Weights of a small GPT-style language model, trained from scratch on English Wikipedia.
Architecture: no biases in attention or MLP, normalized queries and keys.
Training: a variant of Adam for these matrices, 239M tokens.
Each number is 128 + 32 x the weight over its row's rms, rounded and kept within 0 to 255. Layers, rows and columns count from 0. Numbers have three digits each. The size before them is the row's rms in percent of the matrix's.

# layer 9 MLP down (transposed), 512x192, rms 0.0964, rows 347-356, columns 0-95
105:128142201147191165119122128136165111122151232181104112098173083082134080118112152131181132144130153145121103095149096115120147129092091117109123128111109155115166143142150114161117154111121109141081196179129158112092119086174102117072145148096164079135119124176154142105161186056166107129
103:130255158147106096138136141195121157090120072103181146115105133130134092103118149114171054138119151132156106141124120130154129149183187093172141129188113116114078153131153162113121138122125134109176192146088102189162118133107110148119196083067174114114153153105145155109074171112165116120
105:099084101147055130064159172103104082134124162109169074079114169150121163145123147149152152078098110165108093080117098147105112113079123120106099134124126083122152135103163180130126062082120096150096087159093171112136105130080063100119178160122077124140114137098119167182097067114131077147
101:147138146146155153083063150216165184115164086108146124122152138113091063169156153081127084111084123086104103131179127148134129130121070145082121111126149085096150106185112111161142137131127096116087111066058160182099196102130110126124192073125185059162138145134104105087102092164140117182
102:197000104134093164029119147175116083131161156138139124163149147121155113138119099127118160148134147155177113095105070172161130102122141177138126118102115117095102160129143118148141142135127115146145147149127114085085146101162136098143078131139123142083150171172090070181114098110162122144
121:126000169124203130105142136111141110140131101154100108141131149131138095108121130140144116123136100148120158119099100120129160112126101104144099158133095123131120118130120142138131000120127148137110100126156114170189149118129137104126120128136080135120142124142111140105109255087116077137
099:112000163115116144142097143084149097099148137139120069141119159153156101132087143175133131126149128151067107082185080121114135144115114193178126129154107144136163159161158097147122102108113139148107125124105079110082093108142150095090111176093186127101133110179157122148085068103106125118
102:096187146083165148108158101099131087156198126122116115101116116142150132096160137102119141096157101133131097085115153143130042175141150082079085100117100148115148143152176113132101177137092098103133180131149144119103139152118152126112099147124132112207126086104114092146184121097144190153
095:126154104135122122124104145177123141142090105103083160067155102076137105125090113160119140156111117127132091184137146142169112098073062145121091145140126085110181155091142079101179140109140157080153139118133083073123075113116077173123149085147125132146191168056172160095163138147209112152
101:144172112114174150151166086117059125079141100151122142049125138102158097130137232171114170139120132121154158131095126128098115113132182084150088128080182119066125127121094176147080077123195129191131120150179122108097106113113131093120125145112122096155114164119126134146148125078110118153
# layer 9 MLP gate, 512x192, rms 0.102, rows 348-357, columns 0-95
099:110166079097108118108125130153162125177128088112149081160143119133040133152169108097167150177109129185154073137106159092156149169134171169107092116172160136096129160139168164126108123095168149102084131180152156148103094101089115120142114195117118121112149093140124186140156105132162187171
104:176145152104105136124119159166093113133173117172131147147112082081171096142155127166168085098092067110082138149161156159156173139120109150152083152169152108140057143170158127205115116179200095053133042157121164153124119085087135121127093178114147115147134144105153103062150146148068101118
101:144133185133148089170175136139118132129178137112134131128110134079163152153140163154113113097159135070131156044079146144184111128174115194082114142134116127171200089072181150091165155111146126156132125154219066143085132154107114101120172149145097097116136110140077130158129121124132157148
100:123159150140121116088151140157097153085141108160147122135178082163054142097174155124144115147125024145146118130143131131144197122104112111143065100130071144158105123146137065105168152104122088178118083111099135087142152104125167107178157100076104124104152141117089138124124140158122125153
120:172103147142158132148128158111141178166144080135042134168125182113142113129118159100123172098081115160136145143125107153090153132150135134172077136162138164191118050231110126143180091177150101142183152111099119160123125154092123129143088128046148121100111140178171118089087171155084078148
096:167131158130115190198130140169146087140071124149086130168084152125179102197144110108148105172107131106104130169076163118104190122137095164120169128105134141135104167119142085111220135079122145140134128131146133153146155076083063126123100078143150110094134172142110132157144123122124176135
103:175155084139097128101135067100146084184128143166113165166135115120133137170115149154125145077139119136130129163189151169156099165124081192148072123090120163146188111167065164104056145107130156076067101170149127047082111130070076147139156117184113138166127148099144145141124101151145130162
101:109123123156122148147130141125158155126085051157149116082095102197095096086141136148115120142131124110160107121092082137164179119126132121149102130131153170155132125131094162227145136057181102167116117189116108145171161155091175141108078094132165083143123114119110138125094151185135131130
098:131143088146125113115118187076053101119179116159140154127076105102083048089080086130136104100142091135146114087083124083146126161174120127096124148115128135081127093137123157154145120140111078088125159137146137145075095120154193138119033121130133108112158136177116123100125110130109125186
098:127178177103099190182133108126162115156141120145151145148130197120110114108173110051107112119083056159145158098126103100167112094113115117073112193152194153138080164115174119172107123106059120113129116170143141176134080062122128139130106144149102164088143152086137107093085141147147083167
# layer 9 MLP up, 512x192, rms 0.0967, rows 348-356, columns 0-95
098:139133108145128108148139194101127131128136127134138068193146159096123108146116128146204147113143072089135092127159144101099127105165164078197110156120191122114079148156168142134168108210157148097186155161115088089112134183153119142119110079111121152110035031152161134102123156058109162082
104:076181160123117113073119181108132176073133138117141108146111111170138111113097130091083102094088141182079105109142082110097095098142159170148142158146114126092112148095136146184116146061093094159072121081141167086137101183162131159115151200155175141160101103173173082083173118147147141147
102:075105130150134113149101085147154151147141142107147126125158113123075116118148116160108174121151117156130132102138148155131116169169126117121110130185126164124157148073120105094120132171183131176124146168099067157149141071157132092097097126069136089189062147142116115116150102155137168191
102:122107169100142169093137154070177101129099113145101131166104142126121162113092098078172121124213124163131163159084144140053146139174099168193124111156116144098141162138197116161151162147079111101121152149137129132121154147127106174186090083138092102116098151207197101106140109153072119065
131:148057155161162113139153148166148198093131105137066105155128115162147069111132115147112149110115137146142178071131094130093182145174116114140087126123068137123130124179077178133136066143147126141150118084137129171144157098130084116145138110117098113118107109141108190082068136101110052155
100:150133124128167116079115143154050111190078109105139144123095164091124083079083123090117159143155093120065111160151148139085179148131159088120108137105105145069134103086156147129119083122156143118069078101121143199139125116165119197178118088159096192123130148184158115072140126177170121145
102:128150113148150099107127116146184120104114103142082081168167098126095130132168113165097170097127144127116131140171154116134072092132072136174165137125081120084124130153170165120086117127131163110145095151117185095110184138099111154158116164120095102120217154091184173140198122198131095178
099:106111133173146132201097141091225139160111083149103106111129118112111127095123177103107121201144083121062140094125151159116123108159174101143141094124165134158113151159124128069173117099025094161095179226122143163147195089173162144099127126116141125131134113099141133163077152155089149113
098:137150153080155084116189110120159150151150098141101156102132118097128112132060159157085149145137136119114119140159099105166130165112118121134163079141164118179107184104104157133157134125152166140109135094128123191162203183083137089094136153167088137105166228111163061095086143114108118135